Part of a small language model's weights.
Training: a variant of Muon for these matrices, 572M tokens, 8729 steps.
Each number is 128 + 24 x the weight over its row's rms, rounded and kept within 0 to 255. Layers, rows and columns count from 0. The size above them is the row's rms in percent of the matrix's.

# layer 4 MLP up, 1024x256, rms 0.176, rows 238-264, columns 0-127
size [ 99  93  90 104 101  98 100 100  92  95 109  94  88  93  93 103  88 103  99  94  95  99  96 108 102  96 101]
[[156 160 140 152 133 142 145 117 111 107 136  91 164  91 120 153 187 150  96 132 163 130 171 136 107 124 126 136 137 124 129 158 146 141 101 115 113 156 100 128 113 173 128 115 131 124 143  86  96 143 125 122 106 103 132 148  90 109  83 168 123 151 127 140 151 120 118 115 150 109 111 171 120  94 106 162 143 144 166 170 116 114 157 153 140 158  78 138 123 132 105 117 132  84 145 155 139 138 139  96  98 140 158 172 167 183 105 108 117 132 117 144 155 128 107 168 147 170 133 134 129  92 124 160 161 176 136 142]
 [148 146 183 162 125  94 138 106 128 154 103 111 137  78 135 130 130  81 152 110 178 158 161  95 104 116 174  85 138 160 107 143  80 110 116 177 100 139 107 167 136  80 146 138 142  93 162  79 126 102 130 112 161 140 130 108 144 105 134  91 136 136  94 146 147 138  97  80 124 124 117 138 160 137 147 103 115 110 140 164 121 126 172 103 175 106 149 171 180 116 127 133 149 135 142 127 151 144 137 105 130 155 145 134 164  69 133 149 159 114 135 113 122 115 120 142 140 145 118 134 121  78 124 124 112 139 137 122]
 [ 87 183 141 114 154 101 122 141 135 165 120 110 143 137 124 116 139  78 141 124 107  89 122 103 154 109 122 130 131 182 130 145 142 121 123 107 134 154 141 160 157 112  84 135 175 147 128 135 116 126 121  96 177  90 122 161 162 122 113 129 135 104 112 168 165 103 156 151 154  69 133 157 127 137 121 128 150 162 109 105 146 159 155 154 131 108 125 153 118 145  95 151 132 138 132 114 166 108 152 151  94 131 103 151 138 158 126  83 118 171 106 113  95  85 143  94 115 108 103 126 175 108 103 116 134 149 159 107]
 [125 150 124 118 109 145  94 153 129 120 155 151 142 165 134 130 133 123 183 139 191 124 163 100 102 114 126 176  90 137 116 112 166 129 116 132 130 113 134 141 147 118 116 119 137 125 168 144 140 140 159 107 122  62  86 120 117  98 170 157 130 170 132 157 116 122 191  93 152 134 141 145 152 120 165 102 129 114  75 127 141 152 141 116 154 122 172  82 128  88 165 106 139 114 161 137 160 138 109  96 128 125 110 113  71  99 123  96 165 127 111  95 127 162 156 146 117 132 161 121  90  98 102 126 107 111 116  83]
 [163 119 137  79 122 163 140 141  94 166 147 143 102 117 164 148 121 132 125 117 161 174 135 152 160 147 176 111 101 200 145 103 109 131 118 100 141 136 137 140  95 126 110 136 153 141 146 114 116 139 133  92 168 146 147 121 110 129 148  89  75  87 130 132  71 145 130 104 118 118 133 150  79 129 104 105 148 103 131 162  95 138 148 154 167  91 139 134 151 130 140  95 114 122 131  91 124  81  74 170 128 124 168 110 113 149 115  94 125 121 141 105 151 123 149 103 105 132  87 169 135 123 115 126 136 121 142 151]
 [144 158 132 101 126 114 132 132 171 166 116 148 146 131 153 105 157 126 101 135  84 119 125 129 166 135 102 106 139  93  85  94 121 138 142 157 130 105 100 153 147 110 175 134 129  95 141 133 115 123  96  73 151 133 120 118 131 155 188 126 106 121 104  99 180 115  99 139 140  97 131 138 128 117 125 103 158 115 132 123 126 112 107 102 170 106 134  95 139 138 154 124 135 132  88 182 153 142 141 115 133 114 116 118 116 123 117  87 139 167  89 110 137  84 105 135  97  75 173 121  64 116 116 172 188 131 115 106]
 [172 100 131 139 138 159 153 170 143 118 142 155 124 121 104  91 147 136  96 158 136 102 101 124 116 127 106 144 122 150 144 128 115 130 130 150 145 109 156 128  95 167 162 143 120 158 135 138  94 117 120 123 191 129 109 149 134 119 150  98 131 126 107 101 127 118 109 143 128  78 158 130 119 193 111 141 100 134 105 151 127 171 151 138 115 117 128 121 105 139 133 109 142 117 138 110 175 110 139 138 131 140 145  90 200  62 117 149 123 139 149 110 116 120 163 129 157 145 136 103 140 182 122 147  97 141 123  92]
 [156  97 146 134 111 159 107 175 134 148 127 111 123 112 135 156 164 108  95 122 108 112 100  81 106 125 115 130 109 122 187 135 111 125 118 113 142 160  91  85 106 106 132 118 111 108 173 100 146 142 132 160 121 146 143 102 165 154 121 139 119 113 113 145 143 117 140  77 114  74 136 110 188 122 118 140  91 123 113 107 126 169  92 119 103 150 170  83 118 152 162 127 106  95 123 109 122 136 148  97 166 118  99 113 164 110 140  94 128 122 112 145  91 112 130 159 127 126 109 149 173 176  98 129 163 120  93 107]
 [144 134 151 159  95  82 163  98 125  97 116 171  88 125 130 120 129 141 123 129 105 150 143 127 151 110 129  99 124 129 108 124  90 122 133 142 123 125 153 130 131 125 148 131 144 104  95  82 157 102 110 130 156 120 111  98 155 122  82 165 179 109  69 120 132 165 131 119 172 125 130 159 107 139 123 138 127 121 128 113 102 157 110  82 139  93 129 189 155 128 128 133  95 151 133 161 147 144  92 108 111 121 115 142 114 128  93 114 153 177 136 140 156 113 121 157 119 138 145 109 130  80 120 101  58 121 164 101]
 [128 132 142  88 112 137 129 124 164 137 120 136 169 127  58 104 131 107 133 197 109 111  71 100 150 128 163 111 159 146 119 130  84 135 115 113 177  84 108 125 166 150 112 122 133 135 145 128 151  96 135 104 129 141 102 164 161  93 159 137  95 121 136 153 104 135 111 128 138 134 151  88 129 141 155 127 135 116 156 156 135 180 111 102 119 123 130 165 134 199 160  87 114 151 156 141 112 116 103 116  89 113 105 100 127 129 131 155 123 150 155 158 103  74 124 178 125 154 114  83 110 118 130 148 117 111 134 106]
 [146 111 129 112 137  94 154 119 141 112 127 102 127 144 126 201 148 103 148 131 111 152 161 157 145 138 126 119 110 128 137 146 123  77 136 117 159 145 165  91 115 110 101 125 151 145 138 127  95 171 133 113 139 138 139 143 157 145 119  82 121 124 136 114  83 120  94  83 102 159 172 139 139 127 119 148 147 124 104 135 141 132 177 169 166 130 149 128 113 117 100 121  88 145 118 135 104 137 123 115 152 157 137 159 148  88 127  96 110 124 147 151  97 124 145 133 133  92 122 140 151 126 172 117 125 130 100 139]
 [112 132 134 130 136 127 152  84 167 146 160 124 137 127  97 157 110 124 158 135 146 152 132 134 117 134 160 109 145 122 165 145 141 139  85 109 139 112 101 160 118 146 153 150 117 115 141 114 125 178  98 151 118  95 112 115  88 126 125 138  89 102 150 101 161 124 143 131 114  89 111 109 164 142 174 167 145 109 139 155  82 179 134 149 140 122 163 180 145 102 144 148 111 127 116 125 127 100 102 147 156 146 141 139 100 136 139 128 125 134 132 107 125 136 138 141 147  94 148 121 109 122 148 145  87 124 166 129]
 [ 99 135  87 102 139  90 168 122 143 139 116 103  99  90 127 153 155 167 147 173 102 127 138 133 157 158 120 146  85  86 127  98 121  97 133 158 132  88  97 107 128 117 109  99 104  88 106 131  95 137 102 106 150 132 155 114  94 157  99 106 108 123 160 153 141 139 132 141 177 145 136 144 143 130 130  83 103 104 124 106 127 135 122 118 166 142 110  88 168 128 126  93 141 131 131 145  99 100  94 114 116 178 120  58 106 126 123 125 157 130 119 155  90 120 107  97 134 158 181 119 136 127 106 105 150 130 143 174]
 [ 83  95 141  99 147  60 136 121 133  82 122  84 153 129 140 113 136 106 169 106 144 183  85 111 114 146 123  65  97  87  61 132 115 131 118 153 124 115 129 129 155 114 122 130 144  94 119 150 141 161 153 110 159 142 151 111 151 109 144 125 166 144 146 128 114 189 152 134 111 110 160 112 147 171 137 148 148 116 117 130 115  86 115 134 148 159 136 110  97 102 102 168 146 112 123 142 123 121  95 132  92 158 112 126 125 108 141 115 120 152 125 127 109  96 133 111 185 108 149 128 118 176  70 117 109 186 156 104]
 [160 171 109 146  98 103 127 161 120 116 104 124 152 114 146 135 110  90 132 182 130 157 130 143 130 131 165  82  99 104 160 149 131 133 153 143 105 116 135 180 151 112 146 108 120  91 153 139 126 150 132 102 135 161  84 139 115  64 147 190 119 143 121 152  83 111 116 107 135 139 157 167 139 166 141 115 149 132 118 146 102 116 149  93 140 104 102 106  78 107 119 118 145 114 156 166 175 146 154 156 114 148  99 138 121 118 136 123 142  94 112 132 101 140 154 137 184 111 121 123  96 125 155 123  89 101 123 120]
 [106 140 128  90 114  97 146 142  69  78 117 126  91 133 124 141  96 117 137  84 136 107 124 122 179 160 148 174 120 136 100  75 137 143 141 151 115 125 108 123 134 182 111 118 165 116 103  67 138 166 116 151 181 150 109 130 178 147 141 121 138 116 154 148 106 132 109 137 138 149 113 108 134 141 131  95 188  93 101 116 118 121 132 107 127 140 141 101 131 106 150  93 135 130 134 173 106 154 142 159 149 143  83 121 177 107 120 116 117 145  92 112 137 105 162 137 159 101  80 142 122  67 127 114 137 132 140 106]
 [102 165 159 143 147 142 177 104  99 149 105 113 150 142 144 129  97 147 170 194 105  93 152  81 132 146 106 166 129 144 166 124  95 158  92 130 147 136  83 125 158 136 170 112 139 148  81 116 143 120  99 110 116 146 163 153 115 104  94 138 105 148 158  94  90 155 110 119 104 169 111 145 157 102 165  95 137 171 120 135  94 107 114  90 112 122 126 135 118 138 144 130 141  99  96 155 105 102 149 120 112 137 144 173 115 158 124 152 128 137  94 121  89 134  86 152 111 116 141 107 132 137 110 155 118 126 150  88]
 [138 121 104 103 133 135 130 163 115 109  72 124 146 142 107 125 165 114 139 132 134 114  81 160 130 115 134 119 109 134  86 125 126 130 148 126 148 146 122 142 110 129 122 138 114  92 105 137 133 106 114 146 148 152  82 131 124 128  97 107  77 147 160 157 132 111 143 169 123 132 153 154 144 147  92 151  62  60 147 156 129 145  75  77 103 164 114 164 153 143 138 126 116 143 155 122 102 143 165 144 129 109 115 110 108  89 119 119  94 123 169 183  97 156 131 118 114 172  96 105 132 144 133 141 120 108 140 137]
 [117 187  87  96 157 118 154 147 135 143 159 135 121 143 139 123 138 116  96 161 132 156 136 149 124 144 165 154 145  94  99 117  81 103 123  89 139  93 172 156 138  92 137 108 154 128 113 107 135  98 178 134 128 109 102 112 136 111 103 121 145 124 147 104 169 131  98 105  94 142 150 163 149  82 155 114  83 122 122 107 174 137 146 122 123 147 122 116 128  94  78 116 108 106 141 120 108 117 137  87 143 102 172 154 116  93 138 176  87 161 127 105 151  82 106 127  98 139  94 125 122 122 160 114 139 153 107 152]
 [146 140 141  78 109 149 190  70 137 142 136 159 136  88 131 126 109 125 126 109 129  95 125 139  98 102 104  88 129 111 149 101  97 120 146 114 144 150 126 170 122 131 149 115 123  99 107  93 147 103 155 111 125 119 115 114 114 151 143 149  96  93  99 131 124 145 128 166  74 100  77 130 123 151 117 101 143 127 117 122 145 137 138 137 168 110 164 113 108 128 160 144 139 104 130 149  92 126 123 122 122 127 117 126 158 162 139 162 153 138 108 128 122 108  90 149 157 101  94 136 136 112 114 131 161 119 177 117]
 [130 112 164 113  67 119 132 114 133  78 125 138 156  94  97 169  75 164 146 128  86  91 125 131 132  84 132 123  79 164 130 104 117 146 108 145 155 118 125 135 130 130 101 147 159 119 139 122 141 118 131 152  85 164 117 173 108 159 152 125 169 132  77 100 105 137 138 145  94 116 111 173 107  98 123 127  96 132 135 111 136  65 141 175 156 110 113 112 142 131 131 148 130  63 103 135 134 100 107 109 123 132  65 102 106 131 147 161  92 122  72 107 140 109 123 109 119 137 124 114 122 108 107 126 171 104 142 144]
 [100 124 137 118  94  99 109 153 169  95 134 147 132 149 129 124  69 114 145 152 118 165 104  76 151 125  80 148 136 154 103 125 108 110 132 138 125  92 147  97 163 112 148  99  97 138 100 118 114 101 123 147 116 130 110 131 121 111 104 139 116 126 159 113 162 105 123 113 135 100 121 179 126  87 119 148 138 157  98  95 163 101 151 129 129 131 118 103  84 142 134 181 119 161 132 145 140  95 151 150 157 183 126 143 150 168 134 107  90 107 150 165  91 117 155 134 101 105 142 124 137 137  88 115 191 112 144 136]
 [175 169 129 135 141 141 107 133 140 129 102 112 153 122 113 152 133 126 122 168 117  74 143 128 115 121 131 136 107 146 192 138 112 167 125  90 110 127 123  92 122  74 120 183 109 104 117  96 126 147 109 143 125 147 146 144 160 174 126 157 125 143 100 122 125 144  91 154 148 137 104  93 124 116 121 149 133 163 160 140  86 154 107 137  90 161 127 109 140 172  93 151 144 114 133 170 118 165 108 138 100 139 165  86 140 138  81 136 142 131 129 148 116 128 155 122  87 135 122 136 100  92 139  95  89 131 153 125]
 [ 98 130 111 113 127 128 138 138 125 111 163 101  90  92 151 142 105  99 147 166  70 127 124 117 160 154 140 104 155 108 110 132 108 134 122 129 116 128 163 158 138 106  81  94 117 155 103 121 123 127 163 132 148 109  79 164 171 136 117 131 182 169 148 139 152 168 109 119 162 114 135 130 127 141 160 173 131 120 142 150 151  92 118 129 134  92 112 151  71 176 107 128 100 100  76 116 127  92 100 143 140  97 102 109 179 128 107 168 138 101 113 165 139 131 127 147 110 147 100 135  85 113 116 126 142  82 134 107]
 [125 136 145 133 145  98 142 115 136 125  82 151 102 165  90 104 108  91 135 139 141 125 164  89 126 119 107 138 108 162 127 168 115 101 130 172 103 126 128 134 136 118 141  83 106 127 188  96 122 135 115 151 124  91 100 157 133 173  99 102 145 133 124 107 193 130 115 115 102 123 138 135 107 109 158 162 151 109 119 165 132 168 168 132 130 138 118 108 152  85  95 119 125 114 165 136  83 146 154 168 127  93 128 119  98 134 106 164 160 109 166 170 113 113 112 113 113  87 132 155 137 183 118 107  91 139 127 123]
 [157 131 142 116  98 130 153  62 151 107 154 101 153 158 149 159  85  81 143 166 132 143 110  88 104 131  86 121 159  77 115 124 124 134 127 110 138  85 106 109 116 107 155 127 110 155 107 104 128  82 118 111 163 131  84 124 137 118 165 148 109 132 131 120 134 139 111 113 116  97 132 130  89 133 133  89 150 101 149 132 158 118 137 146 172 146  76  92 120 142  83 146 163 121 138  95 135 156 108 113 156 143  96 167 107 125 129  90 136 169 105 134  95 110 125 135 147 159 170 167 116 117 123 148 136 129 171 119]
 [146 105 117 112 142 183  88 105 113 135 119 147 128 108 141 129 114 147 146  90 116 143 130 167 162 123 134 158 122 149 131 126  93 149 175 146 123 120 159 142 131 116 121 103 141 121 193 116 140  97 122 130 157 104 139 104 147 133 110 200 102 133 160 118  84 149 121 145 174  97 125 152 132 143 117 131 126 120  83 101 146 140 149  96 120 143 138 140 104 168 112 190 134 137 118 106 109 109 125 123 112 145 189  90 126 152 171 123 148 116 148  93 121 148 108 134 131 111 107  92  67  95 152 135 117 128 145 107]]
# layer 4 MLP down (transposed), 1024x256, rms 0.0571, rows 238-264, columns 0-127
size [101  97  96 101 108 100 103 106  95  99 104  95  90  96  96 104  97 102 103  95  99  97  98 100  94  97 100]
[[176 147 141 129 109 135 142 102 142 140 139 152 153  91 136 132 129  83 153 129 131  83 107  92 128  91 121 135 143  92 132 149 175 131 157 115  96 159 143 115 106 154  85 135 114  79 123 150  93 128 121 133 129 161 181 136 136 154 149 139 122 132 172 128 122 123 114 148  91 147 131 151  83 104 147 189 118 146 132  98 103 104 125 138 125 122 124 119 147 167 141 160 110 156 139 156 150 132 140 138 134 162 145 117 126 143 138 110 157 125 119 145 127 129 166 154 106 149 136 169 127 115 114 134 163 125 104 178]
 [148 148 190 108 122 117 107 142 105  94 140 106 119  97 133 121 119 147 176 156 147 112 142 165 113 121 120 121 100 135 186  91 127 170 117 131  85  90 137  95 174 163 136 164 111 104 122 127 112 158 112 103 109 155 117 128  81 102 144 158 115 122 149 115 148 153 119 108 128  95 107 129 138 143  69 126 138 105  91 128 134 126 101 114 157 138 133 103 132 160 143 164 126 181 114 104 141 138 129 135 122 112 140 125  90 111 138 171 110 132 100 134 130 134 142  98  54 124 131 144 210 148 129 149 152 140 110 141]
 [139 125 131 123 101 156 131  88 156 111 124 113 143  87 124 117 148 132 120 160 112 100 151 169 115 112 116 121 104  71 144 130  90 142 146 166 110 129 150  88  96  99 150 154 115 177 125 194 159 144  87 157 124 139 156 107 100 131 122 170 136 144 145 114 123 167  94 129 114 111 122  96 163 124 108  73 133 155 162 125 144 130 126 117 143 149 109  87 143 106 131 182 108 132 152 145 159  96 119 119 156 134 116 135 115 139 143  80 109 159  94 158 172 133 108 127 140 124 121 102 136 111 109 134 129  97 108 138]
 [115 102 139 120 121 128 104 138 152 159 116 145  89 133 105 124 120 113 148 121 129  76 159 123 107 155 128 116 114 127 166  87 135 145  86 200 160 123 134 108 110 132 142 126 135  93 146 146 115 152  71 123 103 105 113 151 139 126 114 127 121 113  92 123 118 128 150 134 146 154 178 102 102  92 154 155 125 144  90 136 140 141 151 164 131 112 150 106 144 100 145 134 115 125 135  81 106 121 166 131 135 127 142 118 111 109 199 153 144 158 101 132  99 143 144 156  92 159 145 142 156  88 127 126 145 129 121  74]
 [135  78 134 127 133 137 169  99 133 119 108 103 120 105 153 108 114 149 113 111 153 133 106 143 126 151 117 158 104 122 112 111 182 141 121 109 144 112 141 150 114 106 101 133 103 118 115 108 145 108 161  96 111 101 144 126 107 139 124 105 124 141 125  99 110 119 142 100 139 118 150 132 124 173 108 108 120 172 103 129 107 143  89 158 123 128 129  97 152 114 129 136 104 129  87 113 134 138 142 154  97 185 160 118  61 136 134 160 137 110 117 106 111 105 156 147 183 128 145 118 134 145 119 186 135 148 134 128]
 [136  97 135  98 163 153  69 143 139 130 118  78 124 110 109 113 160  87 128  95 129  87 122 179 132 146 120 112 119  92 126 151 107 152 122 140 131 114 132  83 157 124 146 123 148 195 131 153 131 133 130 126 199  99  90 105  96 163 105 146 131 103 155 142 104 152 146 161 120 139 172 155 115 146 125 122 148 126 123 155 118 169 142 137 167 155 118 109 136 129 102 114 127 132 110 108 122 131 123 127 130 118 131 149  75 113  71 138 140 124  89 109 114 130 118 121 144  66  90 104 145  77 132 143 106 122 127 169]
 [156 100 108  85 152 104 103 106 139 113 131 149  82  94 104 131 122 132 108 160 157 129  84 127 133 155 115  87 113 141 129 104 149 106 131 127 141 142 118  95 134 144 131 130  87 123 123 123 157 123 101 137  83 142 154 104 103 133 153 138 111  78  85  85 153 100 155 117  87 115 128 144 120 173 124 117 141 130 120  94 118 180 134 134 182 151 130 160 138 118 104 141 154 129 108 121 110 129 151 116 130 124  96 171 115 158  85 156 134 126  99 118 109 107 133 112 132 147 132 112 121 167 126 127 168 149 114 126]
 [160 110  65 121 148 142 105 159  59 146 156 117 120 125 135 126 108 120  83 140 112 149  96 140 143 118  93 102 134 117 121 107 138 147 147 141 117 122 135  91 105 166 113  97 166 139 138 136 102 160 129 104 125 122 129 112 136 143 156 127 123 104 138 152 136 158 128 139 164 119 156 105 115 143 160 172 133 153 132 103 110  93 128 131 151 131 151  83 100 133 162 117 139 144 148 122 111  67 160 116 118 113 182 126 133 130 101 100 129  98 160 157 121 136 116 110 122 140 137 120 150 148 151 120 108 125  97 157]
 [149 148 103  97 149 138 111 131  88 128 124 119 130 100 160 125 156 128 110  96 147 146 117 118 147  97  91 137  89 130 106  78 153 116 127 156 151 117 159 114  84 170 136 142 137 126  96 134 150 139 128 112 136 132 149 142 131 154 113 137 141 169 123 145 158  98  83  80 139 118 158 113 133 143 106  99 156 126  71 129 131  93 118 128 116 146  90 153 132 124 145 162 166 104 162 113 105 118 178 152 166 147 133  88  95  97 154 106 135 148 124 155 119 166 129 126 107 163 106 130 168 149 132 145 137 148 156 163]
 [142 148 175 154 130 110 101 134 122 170 133 102 151 147  86 133 157 156  98 118 151 162 102 118 114  79 132  94 121 144 101 135 118 117  77 157 177 144 165 130 140 105 127 129 108 129 116 174  92 120  89  75 136 147 115 177 114  91 156 153 117 110 147 107 116 161  79 142 149 139 148  88  98 155 173 154 168 120 136 146 134 145 100 131 147 145 131 150 129 128  81 138  98 170 148 151 172 120 139 135 126  91 133 127 151 143 109 153 131 157 148 106 115 117 121 109 175 117 161 120 136 170 104 132 136 163 116 122]
 [148 123 128 113 125  92 123 142 169 134  92 106 140 133 132 120 129 130 153 110 122 116 131 131 102 139 117 141  99  65 161 140 124 109 152 151 102 146 131 137 166 109 121 126 122 139 161  67 121 119 120  94 159 139 101 100 176 147  85 124 142 122 129 191 117 128 126  94 149  99 176 119  92 130 121 142 125 122 125 110 128  68 163 113  81 138 137 104  73 125 128 135 101 159 104 176 123 127 134  98 147 121 133 149  97 141 113 128 133 137 125 120  52 127 184 149 128 143 122 148 126 126 184 164 146 167 129 151]
 [124 129 146  93 126 160 146 149  96 155 164 160 123 145 125  99 134 110 114 154 121 132 155 165 130 148 139 128  95 144 106 132 133 132 164 110 142 145 118 158 147 131 107 132 128 153 128 130 127 126 113 154 138 126 115 118 136 150 119 173 108 128 139 139 155  97 110 171 130  92 135  96 121 134 134 136 114 131  90 133 180 105 125 160 129 104 114 146 156 195 140 165 111 106 151 159 190 147  92 151 141 126 119 143 131 130  95 171 112 145 145  81 111 137 100 124 123 137  75 135 117 148 171 129 121 133 145 131]
 [ 91 105 183 121 129 102 104 136 120 128  92 115 125 127 131 109 106 129 146 123 135 148 168 111 194 138 131 123 165 150  99 116 160  87 133 176 114 120 172 107 119 107 134  97 112 125  85 121 144 148 115  94 100 146 138 117 145 123 135 109 110 141 126 120 150 128 128 143 125 160 160  93 145 140 138 143 105 111 191 134 127 125 116 146 115  73 147 146 149 130 111 117 118 120 125 123 131 137 148 125 131 116 138  96  90 120 109 105  87 118 111 135 134 130 141 158 125 120 145 116 127 166 125 138 106  98 151 191]
 [178 152 115 100 115 158 147 152 164 110 143 164 116 155  99 154 141 136 161 117 120 147 131 189 120 128 137 162 117 140  90 122 144  89 143 133 138 126 124 178 151 135 122 133 174 134 108 147 154 134 119 109 134 125 144 151 137 115 156  51 145 149 122  80 107  92 158 151  74 118 146 108 157 136 105  42 124 162 133 116 128 125 156 122 120 156 133 156 132  98 100 146 172  79 122 112 134 137  97  95 138 131 113 122 137 135 178 101 110 139  96 133 138 116 156 133 127 115 167 145 129 144 119 158 153 134 107 126]
 [145  94 116 135 117 137 126 151  83 157 184 154 141 174 131 134 178 143 134 138 144 138 127 120 117 104 121 137  94 131 143  75 138 114 130  62 116 162 137 143 120  92 118 109 110  74 177  69 155 125 141 117 100 109 151 125 114 146 118 130 122 181 143 126 131 101 124  89 108 136 103 133 139  98 123  91 155 118 128 138 129 108 135  75  99 158  71 134 134 110 142 110 186  99 115 133  94 163 148 108 110 132 132 127 132 116 107 131 143 146 153 119  80  98 115 135  81 141 153 157 135 141 133 144 137 112 134 137]
 [106 110 165 135 136 130 160 120 116  92 101 182 112 129 115 113 116 102 104 120 139 148 135 163 150  84 147 128 106  91 137 163 125 132 114 155  71 133 150 112 133 180  93 109 115 155 123 132 157 130 144 115 108 138 161 127 205 119 129 170 106 138  78 102 129 150 111  90 149 119  99  92 123 111 148  98 128 187 162 159 139 142  91  97 123 134 100 111 101 120 121 143 107 140 107 166 145 145 138 132 120 137 140 129 116 130 121 127 112  96  84  98 127 124 149 125 165 172 134 128 176 104 119 127 140 106 127 146]
 [130  98  93 112  98 156 131 108 145 132 194 130 102 144  89 160  74 134 149 137 116 147 131 115 115 125 151  90 119  97 106 148 164 187 122 112 111 112 124 129 118 110 118 116  99 155 102 100 127 158  99 158 134 110  95 141 133 190 109 149 148 168 114  71 154  83 142 142 154 140 166  90 124 132  83 145 138  89  91 111  89 155 138 156 139 128 127  68 119 123 120 111 141 152 152 130  56 120 165 148 124 158  80  99 152 152 116 113 126 152 163 135 127 133 138 127 116 157 126  96 130 128 137 141 162 106 115 142]
 [121 109 113 111 153  80 114 142 114 112 102 100 172 122 126 102 118 108 150 149 141 143  80 118 143  74 136 123 134  99 103 128 143 128  98 165 105 113  96 115  72 132 188 104 134 134 115 130 124 137 110 127 142 134 160 154 142 128 140 149  52 145 131 125 150 101 151 143 173 130 139 141 124 131  96 132 138  95 165 152 103 105 135  96 165 153  97 144 160 139 145 136  83  78 133 105 138 174 106 116 161 115 103 109 114 129  83  75 127 118  97 179 132 128 179 161 173 112 142 141 150  99 121 113 119 132 116 144]
 [113 129 135 100 151  94 145 115 132 142 128 136 139 163 128 175 127 143 122 150 127 138 133 139  95 124 146  96 114 169 109 124 119 145 139 123 133 105 148 126 124 124 146 167 162 104 100 148 161 119  90  94 102 101  93 148 118 137 171 171 114 176 178 150 125 129 124  81 132  81 141 130 112 132 113 165 137 110  88  84 113 130 123  85 157 138  60 130 100 120 115  83 151 131 120 109 133 172 162 118 110 121 149 162 110 124 149 146 118 105 111 104 168 122 130 135 125 147  69 106 168 118 138 125 146 138 130 130]
 [154 142 105 148 130 161 139 137 129 127 139  89 130 162  97 125 138 144  98 147 122  78  93 141 121 121 125  90 155 142 119 183 161  64 149 111 113 130 106 137 136 153 116 133 146 160 149 125 129  90 122 107 158 109 158 143 125 116 153 111 117 117 114  91  80 121 113 132 131 134 137 164 122 124 129 171 125  97 121 149 144 166 115 108 150 129 186 120 109  91 125 125  98 136 120 106  99 141 120 104 118 107 129 136 164 173 133 112 121 138  93 138 115 106 151 151 134 157 146  93 120 162 123 125 179 130 130 131]
 [149 134 135 133 105 173 130 109 122 135 115 103 105 145 124 107 149 151 105 125 129 145 154 153 155  82  97 145 115 115 139 166 115  93 124 138 119 116 143  80 111 131  88 118 141 153 158 129 127 141  75 142 156 147 105 111 170 131 103 125 125 150 131 135 119 113  82 118 128 119 119  89 119 115 124  73 156 109 125 150 111  71 134 161 119 141 140 165 172 107 144 163 146  99 146 171 109 169 151 115  99 126 117 157 120 101 117 143 130 125 113 146  98 111 111 159 153  94 126  50 132 135 164 128  94 104 107 110]
 [119 128 102 131 155 150 107 130 192 104 163 144 135 131 148 117 126 128 122 137 125 149 106 148 102 169 168 123 133 104 149 120 123  91 140 143 110 116 104 155 139 121 148 151 134 135 147 119 121 129 140 139 122 124 165 117 138 117 164 121 100 159 112 141 104  79 135 166 116  90  94  90 113 104 158 153  95 149 110 131 116 127 159 120 106 117 117  91 137 146 150 164 189 141 125 150 169 125 171 124 144 163 149 156  88  86 142 143 132 105 153  77 154  92 110 131  89 136 137 135 151 147 141 123 122 129 114 165]
 [112 144 110 128 164  98  98 111 117 138 118  94 132 161 133 145 163  98 136 113 127 174 106 108 122 143 133 135 116 120 169 116 119 166  96  88  95  93 140 112 142 167 128  57  94 135  83 124 121 145 127 140 104 103  91 135 115 121 146  99 125  90  82  99 133 129  99 146 164 121 155 113 141  93 137 124 137 177 126 113  98 158 129 163 112 111 124 127 132 137 106 129 132 131 147 149 117 143 120 125 126 147 159 123 184 146 122 107 130 144 131 149 122  95 146 118 144 117 130  84 141 187 149 122  79 162 112  79]
 [106 136 134 120  89 133 147 164 166 119 145 148 116 106 100 127 140 137 126  90 118 168 133 128 135 118 129 115 106  90 169 124 109 165 152  94 123 133  94 140 151 172 118 115 132 121 163 137 118 130 166 126 140 135 118  87 128 127 124 140 111 124 126 132  81 141  93 118 142 115 129 171 112 142 121  82 154 157 121 108 129 152 164 193 114  83 133 148 111 113 159 135 111 145 129 162 130 137 141 137 168 125  74 125 106  60 107 102 109 134 134 137 146  96 146 182 126 122 137 103 152 136 145 167 108 130 158 174]
 [197 117 116  65 129 182  87 150 149 100 122 153 123 161 132 142  91 165 173  98 140 154  87 133 113  99 139 104 128 106 152 125 112 118  97 117 108 158 118 163 130 117 183 134 103 150 156 119 172  98 113 112 164 139 123 112 139 137  89 106 131 117 175 126 146 148 155 146 101 110 125 164 101 168 126 126 135 100 139 122 153 182  94 145 141 114 146 109  98 169  92 135  94 106 139 140 122 109 105 139 139 130 172 120 100 112 118 140 171 112  88 118 167 148 131 121 107 127 135 117 142 113 125 130 115 144 128 127]
 [136 137 126 148 104 149 139 149 143 128 139  79 117 124 124 164 152 127  87 160 166 148 134 143 130 115 130 158 144 142 145 111 126 111 181 120 111 146 123 151  77 118 128 119  78 114 126 139 158  78 123 132 111 107 148 127 162 140 119 143 125 105 127 122 149 108 107 103 116 127 169 110 128 125 119 146 149 126 117 168 137 112 114 113 142 152 100 126 128 138 101 100 110 109 168 168 104 142  83 150 151 108 153 126 158 139 101  94 193 160 133 124 138 167 161 115  91 161 129 100 161 106 142 132 150 124 154 101]
 [120 131 141 184 148 175 144 117 155 113 136 111 147 125 119 123  83 107 117 110 131 134 159 140 113 140 130 113 105 153 148 120 187 167 154 148 132 149 175  97 110 124 121 128 168 163 153 141 140 104  91 126  84 124 137 133 159 117 180 123 133 118 144 161 115 114 147 122 143 101 124 139 137 127 134 139 148  90 100 174 134 121 106 143  98  97 125 127  82 139  87  81 103 133 122 125 107 106 153 104 124 100 107  97 142 152  92 112 124 142 131  97 138 183 105 129 117 127 149 130 147 167 140 155 158 146 137 128]]